Part of a small language model's weights.
Size: width 96, 3 heads of 32, MLP 384 GeGLU, vocabulary 2151, 1.98M parameters.
Training: a variant of Muon for these matrices, 104M tokens, 6318 steps.
Each number is 128 + 24 x the weight over its row's rms, rounded and kept within 0 to 255. Layers, rows and columns count from 0. The size above them is the row's rms in percent of the matrix's.

# layer 7 MLP gate, 384x96, rms 0.402, rows 130-196, columns 0-31
size [117 103 103 112  97 106 102 113 111 105  98 100 110 100  98  83  98 102 105  80 107 109  99 107  92 101 102  99  97  95 100  80  92 114 110 108 104  81 101 104  88  99 107 104  91  97  90 109  86 105 105 118 101 107 107  93 105 111 100 109 104 112  89  94  29 115 102]
[[128 122 106 120 165 117 156 156 108 132 113 136 110 144 124 126 139  86 133 169 110 129  90 113 119  93 174 156 100 101 122 139]
 [130 158 130 148 133 164 122 135  99 112 118 116 140 113 151  89 146 124 135  98  90 146 118 151 125 141 137 137 151 137 142 141]
 [166 142 156 167 105 147 122 203 135 166 137 168 127 159  97 140 153 147 122 128 124 124 115 113  82  83 134 106 122 136 117 163]
 [158 135 110 117 149 150 101 156  80 102 150 114 123 132 125 133 128  91 118 150 127 152 115 111 140 125 148  57 118 131 141 148]
 [ 97 121  93 117 125 132 151 113 119 110 150  88  91 152 107 170 106 150 119 120 145 134 131 132  86 136 122 159 156 137 153 170]
 [101 149 136 132  75 150 114  94 109  99 114 106 108 108 128 128 105 121 123 128 138 117 101 159 161 119 155 168 135 124 147 161]
 [ 78 110 140 157 142 114 169  99 100 125 146 147 151 139 115 145 124  89 137 158 121  90 136 153  76 126 102 158 146 119 100 112]
 [120 110 103 161 120 115 126  90 114 105 172 134 117 151 169 132 167 148 155 112 173 146 131 148 125 129 137 158 152 111 101 103]
 [168 117 118 161 174 109 107 162  58 155 113 157  88 110 109 159 148 105 142 124 114 185 141 117 138 113 111 148  89 113 138 114]
 [158 107 181  89 116  86 101  88 105 140 141 122 149 128 109 109 134  96 158 130 152  73 162 132  83 115 127 128 144 143 129 119]
 [109 133 151 103 140 132 105 124 119 117 143 120 158 129 129 130  95  98 131 165 175 123 141 127  99 125 157 130 127 170 132 108]
 [147 139  93 119 144 144 156 111 114 163 151 110 118 159 134 159 122 114 143 138 107  76  81 159  88 160 119  76 157 113 138 125]
 [154 117 114 155 121 118 114 128 126 131 167 124  91 153 125 137  98 128 163 159 124 156 124 160 100  78 101 165 128 105 143 136]
 [156 108 103 117 104 117 117 136 142 149 119  95 115 115 108 126 159 140 135 172 128 139 113 142 132 109 140 164 128 150  98 133]
 [ 85 135  64 155 152 130 145 153 102 122 156  93 134 183 169 112 140 163 128 149 140 135 139 149 171  87 111 139 105 119 143 115]
 [136  84  86 147 126 127 128 138 124 131 149 116 160 114 121 107 114 144 152 118 164 144 128 101  78 119 135 133 117 134 169 163]
 [117 171 103 106 146  84 176 145 130  97 126 150 132 130 156  70 149 137 131 131 134 118  78  89  91 123 162 114 131 112 133 157]
 [104 139 130  94 175 110 150 135 113 147 114 140  88 142 101 108 115 103 157 123 107  99  90 121 131 111 164 181 119 134 132 169]
 [164 155 151 154  77 138 135 134 104  99 126 148 121 120 137 103  83 143 179 124 123 131 142 122 141 124  97 150 189 125  79 146]
 [135 134 135 124  79  96 134 153 131 156  86 151 157 134 143 147  93 142  92 111 117 129 127 150 126  92 136 152 165 152 108 136]
 [111 129  81 168 118  98 137 137 108  91 119 133 108 139 119 131  97 125  67 107 161 133 186 143 145 116 146 181 151 144 148 112]
 [109 140  77 126 128 106 151 126 137 136 158  78 151 107  76 139  76  82 135 131 139 156 128 110  91 102 132 133 127 123 103 130]
 [135 129  84 112  81  65 105 149 152 133 120 113 121 143 105 107 142 133 123 137 142 124 150 135 137 117 103 131 123 146 104 161]
 [149 137 116 131 165 117 113 127 141 115 152 143 169 154 125 119 148 143 124 168 161 131 136 116 156 116 151 144 110 150  91 125]
 [ 78 112 126 157 144 123 149 171 114 120 112 141 166 166 165 130 149 162 124 124 131 128 142 117 108 141  79 104 122 137 146 139]
 [112 140 141 147 127 101 144 128 168 146  84 146 130 149 133 129 137 131 148 133 163 128 135 145  88  95 113 122 149  82 102 103]
 [113 134  94 148 137  91 126 145 107  78 126 147 112 127 147 142 163 108 123 169 124 154 124 126 110 137 153 138 128 138 131 164]
 [143 146 106 161 143 145 171 146 110 138 151 137  77 140 121 131 120 141 104 116 150 111 144 102 108 140 132 119 129 127 134 106]
 [175 132 163 163 147  67 147  93 137 119 126 186 105 143 103 145 110 106 151 123 160 158 121 142 122 120 185 108 127 178 109 144]
 [133 138 110 163 144  99 138 110 136 183 126  98 142 135 135  83 146 150 167 122 114 166 145 134 135 138 101 107 116 166 181 121]
 [117 164 139 187 138 115 132 167 135 130 136 128 145 112 158 120 130 115 156 172 116 161 149 143  82 116 119 141 141 148 174 103]
 [126 136 113 135 147 137  87 115  72 105 115 158 100 101 126 138 118 115 101 149 140 104 124 149 149  76 118 173 190 144 139  97]
 [147 130 104  86 136 116 172 127 148 111 123  92 101 152 141 114 121 157 163 135 205 108 127 101 135 135 142 154 116 132 113 113]
 [144 122 114 165 105 140 124 130  93 117 121 124  97 120 177 157 117 129 122  98 121 121 133  93 125 123  84 117 143 115  82 154]
 [160 167 143 148 170 118  76 124 128 101 118 160  82 148 146 141 161 117 156 129 146 108 115 131 136 141 156 146 181 143 116 120]
 [152 143 167  76 131 144 153 132 144 138 112 110 158 151 161 159 117 132 145 141 111 152 125 159 141 110 150 112 139 178 130 127]
 [126 119  67 127 116 127 137 132  97 134 124  99 164 114 107  96 102  79 121 135 113 130 109 177 121  75  87 133 111 104 144 131]
 [138 140 110 143 117 100 155 116 106 126 152 112 150  91 156  65 138 151 125 128 148 145 106 108 133  83 137  93 113 100 136 158]
 [102 131 125 140 135 130  70 153 140 141 149 128 112 119  56 153 104 146 146 107 130 146 143 103 104  72 125 149 133 159 143 107]
 [130 156 152  67 104 132 164 126 132 123 154 135 128 115 149 162 143 112 142 130 110 118 135 139  99  90  75 140 188 127  98  98]
 [146 122  97  94 112 180 202 143 139 169 161  94 134 101 114 153 154 156 133 158 106 120 135 157 120 158 136 113 152  95 136 131]
 [127 142 139  97 144  88 105 150 147 128 142 118 134 114 102 100 155  92 135  80  96 119 128 121 126 142 153 146 159 123 123 159]
 [140 170 139  87 147 154 152 183 131  91 122 129 110 123 135 146  80  98 132 133 118 126 127 120 160 132 138 161 112 139 161 109]
 [127 132 113 120 121 131 119 152 143 133 169 126  72 128 137  67 154 129  92 136 130 128  94 147 116 185 100 137 141 108 145 141]
 [134 135 126 182 114 132 134 143 110 135  75 139 123 104 108 102 113 100 177 121 123  84  90 147  99 132  95 116 108 154 114 176]
 [137 135 111 152 134  56 170  99 126 126 183 122 103  86 119 140 151 131  96 102 122 121 133 132 113 136  85  95 126 148 131 102]
 [138 153  72 148  87 103 100  91  88 123 124 100 145 150 109 103 104 108 146 145 152 132 134 137 139 121 148 118  97 144 134 136]
 [121 185 147 117 137 115  95 131 148 111  99 155 112 118 131  61 117 160  95 143 104 158 138 192 133 111 121 169 123 122 126 128]
 [174 106 123 102 121  89 140 121 129 127 168 138 143 124 152  95 137 141 105 141 151 113  86 134 162 121 117 136 169 149 127 122]
 [104 141 109 161 152 122  95  90 167 124 142 109 115 124 117 123 118 110 168 121 141 145 133 120  89  96 154 165  88 112 134 164]
 [161 133 139 108 134 146 123 119 146 104 153 160 115 147 135 117 110  96 135 134 126 122  67 119 170 148 136 129 142 120 110 105]
 [115 111  99 117  76 125 115 117 112 172 120 122 101 111 151 156 111 128  93 117  76 129 150 128  97 122 111  78 158 125 183 110]
 [159 140 149 115 165 134 126 116 108 120 114  97 129 143 138 100  98 113 149 106 104 137  97 119 117 140 172 162 156 102 102 154]
 [134 162 129 145 148 127 117 176 107 132  92 129 104 147 128  80 124 119 120 179 169 158 133 137 174 113 119 145  99 148 180 122]
 [135 177 152 132 130 115 143 143 139  76 134 135  99  92 121 150 167  68 105 148 145  85 140 116 155 145 121 122 132 120 118 111]
 [ 81 137 108 164 135 113 136 116 159 123 138 120 117 122 130  92 105 186 173 170 109 166  80 145 121 125  94 137 154 126 135 106]
 [125 151 122 148 137 138 128 116 131 109 100  96  98 120 105 147 123 115  88 134  84 166 144 152 112 102 143 137 140 163 154 159]
 [ 94 168 135 115 135 131 118 118 147 138  95 125 135 138 164 131 141  90 202 175 110 125 125 145  98 143 161 136 154 142 151 144]
 [133 148 158 153 155 110 165 140 100 151 158 139 123 135 137  97 129 128 177 119 142 149 177 107 123 100 120  94 109  96 160 142]
 [147 120 134 113 131 115 125 123  86  80 143 114 120  89 140 102 168 134 149 106 108 130 144 162 163 143 115 190 130 136 151 140]
 [112 148 106 149 137 142 158 160 131 133  94 165  93 114 151  93 130 136 124 159  96 129 140 161 153 102 160 119 131 155 164 158]
 [116 118 106 109 125  97 171 159 113 120 147 157 148 147 147 130 170 124 124 118 150 152 127 111  73 117 111 163 117 153  64 117]
 [148 128 118 140 145 168 112 100 106 120 153 136 115 120 105 140 122 123 140 131 119 136  88 144 110 121 126 121 116 161  80 169]
 [148 177 128 134 152  76 144 155 162  79 138 122 160 160 144 134 133 101 162 146 107 159 120 107 116 114 113 157 147 122  95 123]
 [165 133 163 128 136 102 129  88 122 185 161 124 158 126 110 109 197 136 166 150 153 155 126 103 108 152 148 137 159 110 153 139]
 [148  86 173  89 155 119 106 154 143 139 114 144  88 125 121 160 158 119 142 119 110 103 172 104 177 137 124 121 162 124 129 116]
 [141  83  68 122 155 104 137 121 100 117 148 143 100 129 107 126 104 132 107 124 156  87  98 170 137 140 177 141 109 165 101 111]]
# layer 7 MLP up, 384x96, rms 0.425, rows 130-196, columns 0-31
size [111  82 100 119  99 106 106 114 100 102  97 100 114 107  96  80 108  97  72  74  99 113  97 104  80  97  98  90 102  95  91  94  92 110 103 107 111 102 101 103  96 107 103 100  88 101  99 109  88 106 107 120 109 100 103 100 106 106 101 115 100 117  88 103  27  96  96]
[[145 110 135 171 128 114 135 126 146  75 136 112 139  95 119 133 115 148  96  88 186 136 151 133 156 160  98  98 153 179 131 153]
 [147 116 124 117  81 139 153 113 163 177 123 101 109 122  99 125 113 146 109 153 204  76 148 131 128 105 121 146 115 161 121 138]
 [107 122  86 143 167 145 119  90 128  88 135 122 132  95 148 112 103  86  89  93 139 110 128 144  89 145 155 153 154  88 186 118]
 [132 135 133 135 142 140 146  99 124 122 110 190 110  96 100 110 162 124  92 116 119 112 137 138 124 150 136  73 129 141 135 112]
 [ 85 102 114  86  67 190  99 135 139 157 104 119 162 116 144 128 144 126 181 129 117 122 134  96 130 140 116 139 112 130 154 107]
 [126 125 155 136 124 148 115 113 143  98 170 114 182 128  90 138 121 109 178 100 163 111 124  75 113  94 143 104 128 159 128 120]
 [111 156 172 175 154 156 118 137 181 133  86 108 136 150 153 108 146 117 153 149  95 144 121 104 150 139 147 105 104 131 120  94]
 [139 129 122 105 127 174 134  87 149 181 152 132 129 148 121 106 118 122 164 141 137 122  82 114 114  89 170 118  86 107 135 120]
 [151 167 134 131  80 125 136 147 143 105 131 103 129 170 130 118  95 163 114  86 101 144 151 101 126 165  96  90 147 106 134 166]
 [128  86 143 152  99  77 136 154 131 115 105 119 121 159 166 159 110  96  78 116 128 122 153 103 135 107 158 150 136 142 139 120]
 [130  49 111 115 125 125 109 107 104 170 137 162 127  91 110 139 129 137 141 139 108 157 119 113  46 117 134  93 126 140 120 117]
 [ 92 102 130 135  98 118 158 149 110  80 102 128  97 118 141 118 117 102 146 119 131 104 146 149 144 151 113 130 141 121 100 127]
 [160 143  81 155 137 143 126 144 138 128 113 149 120 134 132 105 130 127 119 152 159  95 117 120 141 140  91 128 133  77 140 106]
 [ 91 159 152 144 162  99 127 133 174 158 125 122 138  94 112 167 127 133  86 142 118 117 127 138  79 181 108 100  95 136 155 115]
 [145 121 130 122 104 128 108 119  99 101 191  99 120  99 114 116 114 130 152 102 137 122 152 145 135 140 102 107 105 147 171 129]
 [113 173 157 123 139 114 102 125 129 141 154 112  82 122  87 139 118 105 136 148  90 137 136 161 143 115  90 155 123 118 102 138]
 [ 96 152 110 142 138 124 144 160 115 162 138 112 110 149 156 120 113 144 184 150 127  79 105  83 115 133 152 118 123  94 145 141]
 [122 134  86 151  91 196 107 144 119 116 113 110 148 128 162 115 158 154 112 110 143 157 157 104  84 161 101 124 128 125 135 115]
 [138  94  99 104 116 137 153 140 153 187 122  96 115 109 102 144 162  89 105 151 122 167 125 143 106 152 134 119 101 141 173 109]
 [150 139 100 139 125 125 109  84 114 106 148 135  94 139 131 146 140 134 152 105 145 133 141 120 144 153 148 158 108 123 172 129]
 [116  85 151 148 152 142  93 130 174 108  89 134 112 158 107  95 113 102  91  98 123  97 154 135 107 147 156 164 148 141 142 133]
 [ 66 141 148 109 149 114 123 134 162 136 120 109 189 119  70 132 112 153 145 152 137 137 101 139 145 117 131 108  98 130 182 133]
 [133 106 123 137 123  52 135 171 152 109 107 161 103 127 100 165 177 105  92 130  94 108 118 149 140 114 112 193 147 150 133 159]
 [102 132  98 129 120 189 118 131 119 141 134 127 111 111 110 118 132 148  95 173 137 117 147 134  98 119 111 118 114 155 145 143]
 [113 129 124 132 121 127 145  83 153 137  87 113 102 115 103 138 136 128  98 107  88 138 114 148 102 107 153 154 108 140  94 119]
 [ 99 130 118 142 152 141 115 142 121 163 137 172  97 113  57 154 105 163 112 135 133 119  94  93 160 172  81 145  92 116 129 180]
 [ 99 186 104 175 136 180 134 120 160 139 116 108 176 111 124 106 112 143 125 134 130 132 146 142  66 123 133 118 125 159 155 118]
 [136 139 133 155 143 118 138 121  91 107 104  93 103 158 147 106 123  97 153 126 111  72 104 135 108 117 129 134 120 153 133 112]
 [130  50 156 169 139 121 122 123  90 116 122 111  90 143 139 179 114  99 107 135 133 136 154 174 159 138 131 133 153 167  98 160]
 [126 176 101 127 160 137 148 117 114 117 155 128 142 122 154 168 147 195 138 117 120 126  92 120 118 137 134 171 130 124 132 120]
 [104 134 124 128 106  93  72 140 158  70 137 109 130 131 137 128 154 116 136 178  72  95 115 171 120 101 141 137  94 130 170 126]
 [ 97 105 136 128  79 136 117 124 129 125  98 102 133 165 114  84 107 137 145 149 104 102 112 113 155 179 113 101 120 102 116 115]
 [134 131 125 158 172 184 111 104 100  85 145  89 132 110 137 123 144 130 141 101 100 150 123 136 151 118 121 188 130 144 133 116]
 [142 121 115 150 110 144 145 114  84 150  95 142 118 170 112 121 162 135 128 165 136 125 144  85  75 165 116 147 166  88  94 112]
 [150 137  95 141 128 132 103 139 145 183 131 123 170 114 118 110 158 155 127 120  84 122 128 135 107 155 107  75  86 126 165 145]
 [124 164 144 105 105 133 132 130 107 153 163 168 112 129 113 105 116 117  97 115 121 116 172  99 116 160 141 102 116 115 125  83]
 [163 151 123 156 137 111 130 102 144 128  86 204 162 143 149 169 134 103 143 128  99 122 135 107 139 115 156  80 118 173 123 109]
 [133 138 117  97 110 126 117 124 123 151  71 115 131 105  96 143 124 135 116 114 109 155 104 126 126 106  99 101 109 148 140 111]
 [ 96 141 125 147 145  88 123 106 117 108 134  93 172 146 111 136 150 137 152 156  88 129 115 158 147 158 139 108 114 165 111 169]
 [112 112 121 133 123 133 139 115  75 144  90 107 159  85  91 146 126 124 168 101 154 113 147 126 147 105 142  93 141 127 109 116]
 [159 101 114 105 153 153 137 142 138 156 136 123 156 188 114  96 111 136 128 161 116 121  95 179 145 141  97  89 117 114 117 112]
 [189 135 128 151 170 136 122 152 167  82 152 139 122 154 130  81 145  93 165 163 123 122 129 128 124 166 126  84 132  94 133 146]
 [159 123 153 138  95 134 108  90 145 136 145 129 121 133 107  72 125 152 127 115 135 153 152 107 127 108 162 152 134 130  98 106]
 [137 135 114 125  94 126 133 125 140 140 149 117 100 109 128 161 113 128 118 148  87 163 132  97 129 141 166 169 102 133 116 108]
 [100 140 138 169 141 153 114 120 153 139 147 135 142 165 117 144 153 152 128 147 152 124 174 142 141 135 131 131 115  97 148  91]
 [166 142 102 158 183 110 121  72 113 143 167 140  58 156 134 113 153 125 116  67 121 117 130 127 127 118 141 133 174 147 160 139]
 [174 124  96 112 132 119 123 125  87  94  98 186 146 158 126 133 104 115 137 163  87 128 140 116 143  81 141 124 147 150 121 121]
 [150 170 126 132 151 122 109 124 106 129  88  93 124  86  62 104 131 137 139 120 137 108 117 129 130 137 159 128 139 114 144 130]
 [106 143 130  95 147 160  62 131 133 132  82 107  91 171 100  99 131 151 121 144 114 117 132 127 118 177 113 170 111 104 148 107]
 [119 100 144 135 116 139 167 132 150 130 108 112 151 152  97 141 107 145 169 109  75 133 151 100 102 140 149 138 140  71 150 105]
 [112 136 134  98 105 124 136 173 135 123 158 111  96 144 138 141 130 156 122 100 148 154 149 175  92  97  98 159 100  99  85 123]
 [150 151  76 160 120 139 152 110 104 175  83 149 135 135 113  98 131 159 100 147 154 168 120 121  85 164 108  86 135 113 168 109]
 [128 106 108 138 106 156 149 143  99 125 138  87 163 124  99 103  97 153 160  98 119 145  73 128 143 103 160 148 119  70 130  83]
 [155 130 125 163 156 141 105 120  78 122 106 121 146  80  88 127 139  90  95 131 125 136 165 124 115 159 114 112 121 128  99 169]
 [120 139 149 138 135 155 138 135 137 103 106 123  83 143 144 159 168 110 126 164 141 151 146 144 133 135 135 129 115 118 117 122]
 [102 151 166 146 140 131 109 125 129 121  65 139 107 171 155 158 124 153 124 136 123 166 113 137 135 130 102 140 131 114 131 110]
 [128 175 100 127 142 127 106 166 116 113 124 137 139 138 144 170 134 153 136 136 129 136 121 158 159 169 118 131 126 135 116 141]
 [130 115 126 101 164 136 144 144 169 111 154 153  90 125 147 126 138 140 110 136 150 108 157 109 162 125  91 159  68  92 102 140]
 [162 141 114 164 159  76 116 142 141 172 102 108 135  90 115 133 122 125 130 149 115  99 140  98 114 170 133 133 121 116 100 120]
 [150 115 155 125 133 146 160  89 102 112 148 150 125 118 181 111 142 111 163 128 130  84 104 138 115  81 147 135 125 130 147 111]
 [143 140 119 160 137 119 144 142  80 163 107  98  98 108  99 160 123 178 112  84 163 119 129 178 130 145 160 134 149 120 128 159]
 [109 127 108 150 137  94 111 162 163 141 157 142 131 141 104 142 164 104 138 144 140 145 101 116 122 143 111 107 121 171 105 142]
 [162 129 148 166 134 119  80 113 168 144 145  97 130 137 122 103 172 115 148 136 125 124  90 158 107 128 178  97  75 115 123 148]
 [160 168  75 115  89  95 132 142 144 111 146  98 116 153 157  94 160 143 128 122 138 126 163  74 148 139 131 109 136 121 127 178]
 [ 91 100 101 116  82 127 134 148 129  78 111 120  78 120 145 130 108 127 121 127 100 133 190 134 159 124 133 113 120 133 137 142]
 [114  68 109 118 136 130  93 131  98 121 104 158 131 139 172 156 122 105 135 124 142  95 125 125 108 132 114 132 146 105 131 139]
 [125 111 118 122 141 105 132 124  93 129 137  81 159 128  93 163 138 134 151 113 125 134 114 134 127 142 133 142 156 165  93 119]]
# layer 7 MLP down (transposed), 384x96, rms 0.0991, rows 130-195, columns 0-31
size [120 104 111 111  97 114 104 101 117  97  97 103 110 104  99  86 140 110 100  88 111 105 100  97  90 109 100 103  95  92 102  88  91 108 118 102 110  95  95 101  90 101 122 101  88  96  98 104  89  99 103 103 106 110  96  97 108 106 100 114 104 112  91  99  27 100]
[[126 147 132 150 130 140 162 126 114 163 135  99 161 142 114 121 130 115 202 160  75 128 160 106 133 132 194 166 120 138 114 125]
 [101  92 134 120 136 142 139 141 156 143 101 130 111 130 123 116  96 129 131 143 122 105 154 101 129 102 116 104 105 159 107 105]
 [107 146 120 159 102  94 142 165 136 159 128 140 155 111 127 139 143 144 103  99 143 122 113 159 114 105 121 140 132 156 166 170]
 [ 89 130 155 112 156  89 110 146 121 134 115 140 192 166 169 128 131 132 149 117 125 116 120 109 103 115 104 189 112 153  91  97]
 [125 142 144 110 150 127 146 116 138 153 133  94 117  87 108 109 114 131  84 145 141 140 133 107  87  95 149 149 123 137 133 164]
 [137 116  74 160 152 149 169 115 144 153 113 162 104 129 141 159 126 135 147 141 119 109 127 122 133 117 101 125 124 123 139  94]
 [166 131 116 128  91  98 122 135  89 141 169 126 140 117 123 138 125 139 111 132 131  94 142 169  69  98 121 135  97  94 112 135]
 [146 106  56 140 132 122 132 133 183  76 125 134  78 102 100 157  97 118 153  79 121 133 140 126 127 113 141 151 144 111 133 132]
 [159 108 132 112 115 124 128 119  91 116 150 119 101 177 130 136 135  93 146 182 136 134 145 114 102 101 102 145 144 138 110 153]
 [133 151 158 125 151 133 160 168 132 152 133 108 110  95 135  87 138 167 185 138 135 116 121 138 133 169  92 102 115 103 169 141]
 [118 124 126 132 166 145 145 143 118  89  85 125 149 143 135 103 106 183 140  96 100 138 120 142 148 145 172 126 151 160 140 137]
 [131  90 140 125 109 145 131 106 177 135 114 113 184 150 116 171 160 142 131  98 132 157 133  91 139 138 137 110 135 113 173 150]
 [102 104 136 129 114 116 126  93 119 164 106 109 167  88 121 139 142 112 142 105 115 152 147 127 135 131 146 121  77 117 118 175]
 [111 119 146 134 105 133 145 141 148 103 137 142 133 129 147 123 134 113 185 123 174 158 108 170 163 140  93 154 145 102  89 102]
 [ 92  91  94 113 171 123 104 112 182 147 127 116 168 160 182 161 123 107  95 107 141 107 109 152 119 104 131 164 118 123 110 147]
 [141 129 117 174 116 139 157 136 120 120 122 139 111 126 180 104 119 152  94 145 179 106 138 133 130 124 131 115 125 125 127  95]
 [184 191 123 109 138 120 113 163 133  91 121 128 109 145 112 183 151 145 121  93 146 122 142 140 144 157 121 153 112 136 124  97]
 [137 157 122 114 179 121 161 155 178 139 116 109  95 114 127 105 151 124 148 119 115 127  91 139 156  78 132 152 119 162  93 160]
 [150 148 160 119  82  98  95 161 111  98 150 113 135 128 176 126 131 136 166 104 150 131 157 133 115 113 142 166 142 126  95 124]
 [ 74 126 140 116  77  99 140 172 174 146 137 110 113 109 171 130 158 142  97 130 164 127 127 129 108 138 130 110 143 134  68 135]
 [162 149 142 174 122 104  82 164 137 155 151 128 156 140 150 152 171 129 177 165 163 122  99 164  94 137 130 121  84 134  81  89]
 [171 150 146 161 154 170 140 144 131  89 123 139 114 127 107 135 114 110 159  90 112 130 104 162  95 163  98 138 141 150 113 123]
 [117 140 130 197 160 143 164 111  74 126 159 127 138 136 165 117 125 122 142 116 164 150 135  71 138 162 119 114 139 118 108 134]
 [144 161 143  71 180 117  96 127 122 101 142 143 165 195 138 104 151 124 146 149 160 131 131 107 147 159 124 168 116 113 123 112]
 [ 79 126 115 188 147 130 120 135 136 114  77 147 154 134 168  90 135 121 125 138 174 136 104 126 122 162  98 100 124 130 149 119]
 [128 138 130 135 138 142 179  67 113 126 189 148  85 106 163  92 107 160 106 148 104 144 112 140 112 125  96 144 152 189 173 185]
 [113 162 114 115 138  80 148 139  83 123  98 134 113 127 168 107 103  60 103 131 114 139 124 170 132  91 114 121  93 100 146 126]
 [142 128 125 121 102 170 145 148 162 148 173 116 116  78 102 130 107 136 107 143 172 104 126 120 111 146 116 156 100 118 136 117]
 [193 133 123  93 125 129 110 148 140 124 152 137 183 141 140 119 140 142 140 121 116 151 102 102  89 122 130 164 130 153 194 115]
 [140 154 102 142 131 148  89 139 168 123 146 104 117 124 147 127 125 169 160 140 136  90 112 145 138 116 124 123  73 127 178 166]
 [134 132 102  98 161 108 118 125 116 133 118 128 100 197 112 126 103 102 126  93 139 131 137 126 172 149 118 140 113 123  73 161]
 [164 148 138 111 143 140 124 111 130 124 132 126 106 132 142 177 139 130  99 117 158 143 154 133 123 123 113 132 109 160 140 177]
 [117  78 124 151 111 125 102  87  89 145  99 146 111 122 140 119  84 165 143 179 109 151 145  84 121 123 160  67 158 118 137 122]
 [141 136 130 113 138 111 142 133 129 118 144 124 140  91  85 123 131 145 156  80 177 153 112 169 129 106 140 149 138 137 129 150]
 [137  98 158 130 153  74 110 130 144 130 123 125 119 132 106 152 163 134 159  84 123 124 172 141 147 112  90 159 127 128 130 131]
 [125 104 126 111 110 115 165 113 159 132 105 131 115 146 159 157 130 136 143  91 135 171 115 129 151 160 134 126 123 173  98 122]
 [ 96 115 129 131 135 168 131 136 143 126 158  92 122 113 139 104 147  95 113 138 106 134 141 159  86 121  86 142 136  84 107 122]
 [115 188 160 151 134 103 126 126 125  89 126 145 114 146 156 130 137 128 145 141 124 103 166 158 160 124 149 137 126  93 137 124]
 [141 107 139 144 145 117 113 138 138 122 113 155 147 144 175 128 122 121 167 144 155 166 140 124 177 124 164 113 144 112 155 111]
 [160 120  66  85 148 168 127 147 152 134 151 122 157 168 133 140 124 117 101 158 159 143 119 142 125 134 131 173 103 117  83 107]
 [126 142 109 136 107 100  93  72 190 133 139 149  87 108 135 106 116 142  91 115 122 134 116  92 138 108 115 126 123 133 155 105]
 [143  95 145 120 118 126 113 133 137 146  96 147 137 108 123 116 115 135 151 113 105 169 147 154 153 144  78 156 109 181 144 171]
 [ 90  79  92 128 136 119 162 156 161 152 123 114 134  89 147 167 112 145 115 103 130 134 125 176 161 109 120 103 148 121 168 142]
 [ 80 136 175 116 141 110 118  95 115 143 118 134 116 116 122 157 137 115 143 119 140 137 124 134 134 104 129 114 172  85 122 137]
 [114 148 116 154  96 128 165 116 151 133  97 132 141 107 129 165 115  95 154  69 116 117 114 119 132 108  92 136 173 137 113 170]
 [126 101 147 140 105 162 101 122 142 140  91 100 149 135 148 158 158 121 139 147 132  91 126 139 137 140 144 143  85 121  91 135]
 [ 75 149 112 175 111 123 113 122 139 171 146 100 129  89 120 112 109 114 114 127 165 120 178 103 170 172 144 126 110  88 126 146]
 [119 144 108 170 121 129 100 105 116 122 135 121 132 160 145 145 106 154 139 111 119 124 125 143 109  97  96  88 100 149 107 141]
 [111  76 111 133 161 127 202 118 147 140 172 116 103 120 163 191 115  98 128 149 120 127 169 129 115 133 139 151  97 102 129 133]
 [125 100 108  85 150 108  98 105  70 119 160 146 125 128 122 128 108 115 152 114 122  84 138 147 126 118 121 106 202 161 134 106]
 [128 115 169 122 131 117 171 124 154 120 111  94 128 112 135 162 135 156 124 168 128 112 125 149 158 135 121 122 121 135 151 113]
 [167 108 106 135 144 140 121 182 167 105 145 102 149 132 165 146 119 120 160  92 136 107 134 167 143 130 168 139 120 135  89 143]
 [127  92  44 105 131 156 122 116 134 127  68 127  98 117 136 131 150 142  64 132 118 142 139  79 130 148 128 128 156 176 148  98]
 [136 118 139  91 126 139 153  73 124 135 181 129 126 124 107 132  90 115 168 139  97 136 129  84 137 112 134 131 111 135 111 144]
 [114 121 163 128 159 138 116 163  91 162 150 148 170 108  95 100 154 142  93  76 124 145  84 159 164  97 129 120  85 150 115 127]
 [157  89 131  84 158 108 164 122  93 129 153  97 161 115  76 109 140  74 144 125  97  84 166 118  87 120 158 119 127 111 146 132]
 [104 153 126 151 124 147 116 116 193 133  85 120 127 126  93 130 104 132 151 118 136 111 114 131 100 100 157 106 117  91 127 154]
 [123 114 130 100  91  98 113 110 114 155 150 136 153 117  93 137 100 147  96 113 115 109  87 158  89 165 159 102 145 161 149 134]
 [125 135 200 162  72 168 163 149  98 113 147 127 143 159 143 112 146 145 158 131 123 137 124 161 147 118 109 117 147 151 164 184]
 [146 125 100 146 119 122  81 161 128 102 123 114 157 176  99 128 149 145 104 128  92 112 157 106 123 149  97 121 142 161 166 164]
 [146  89 160 124 127  93 153 156 151 113 154  62 158 102 104 146 198 130 104 144 156 182 129 100 135 185 118 149 136 125 116 120]
 [160 132 108 157 122 162 116  90  70 118 119 134 122 126 138 120 115 124 124 145 101 130 183 125 160 117 148 140 129 148  96  99]
 [127 114 125  92 138 154 155 110 127 136 166 178 126  92 152 154 175 154 148 125 150 139  94 120 137 177 145  96 143 134 146 127]
 [ 84 135 152 117 136 151  97 124 124  88 133 133 101 158 125 132 130  94 144 124 109 162 169  85 144 146 114 146 178 116 122 142]
 [114 118 138 122  91 115 158 140 153 129 133  93 101 127 122 124 178 122 176 164 142 168 172 155 135 149 138 121 155 137 132 172]
 [114 147 100 145 119 132  96 110 152 145 124  53 140 109 126 109 121 127 154 169 100 164 105 156 124 133 146 125 141 144 103 156]]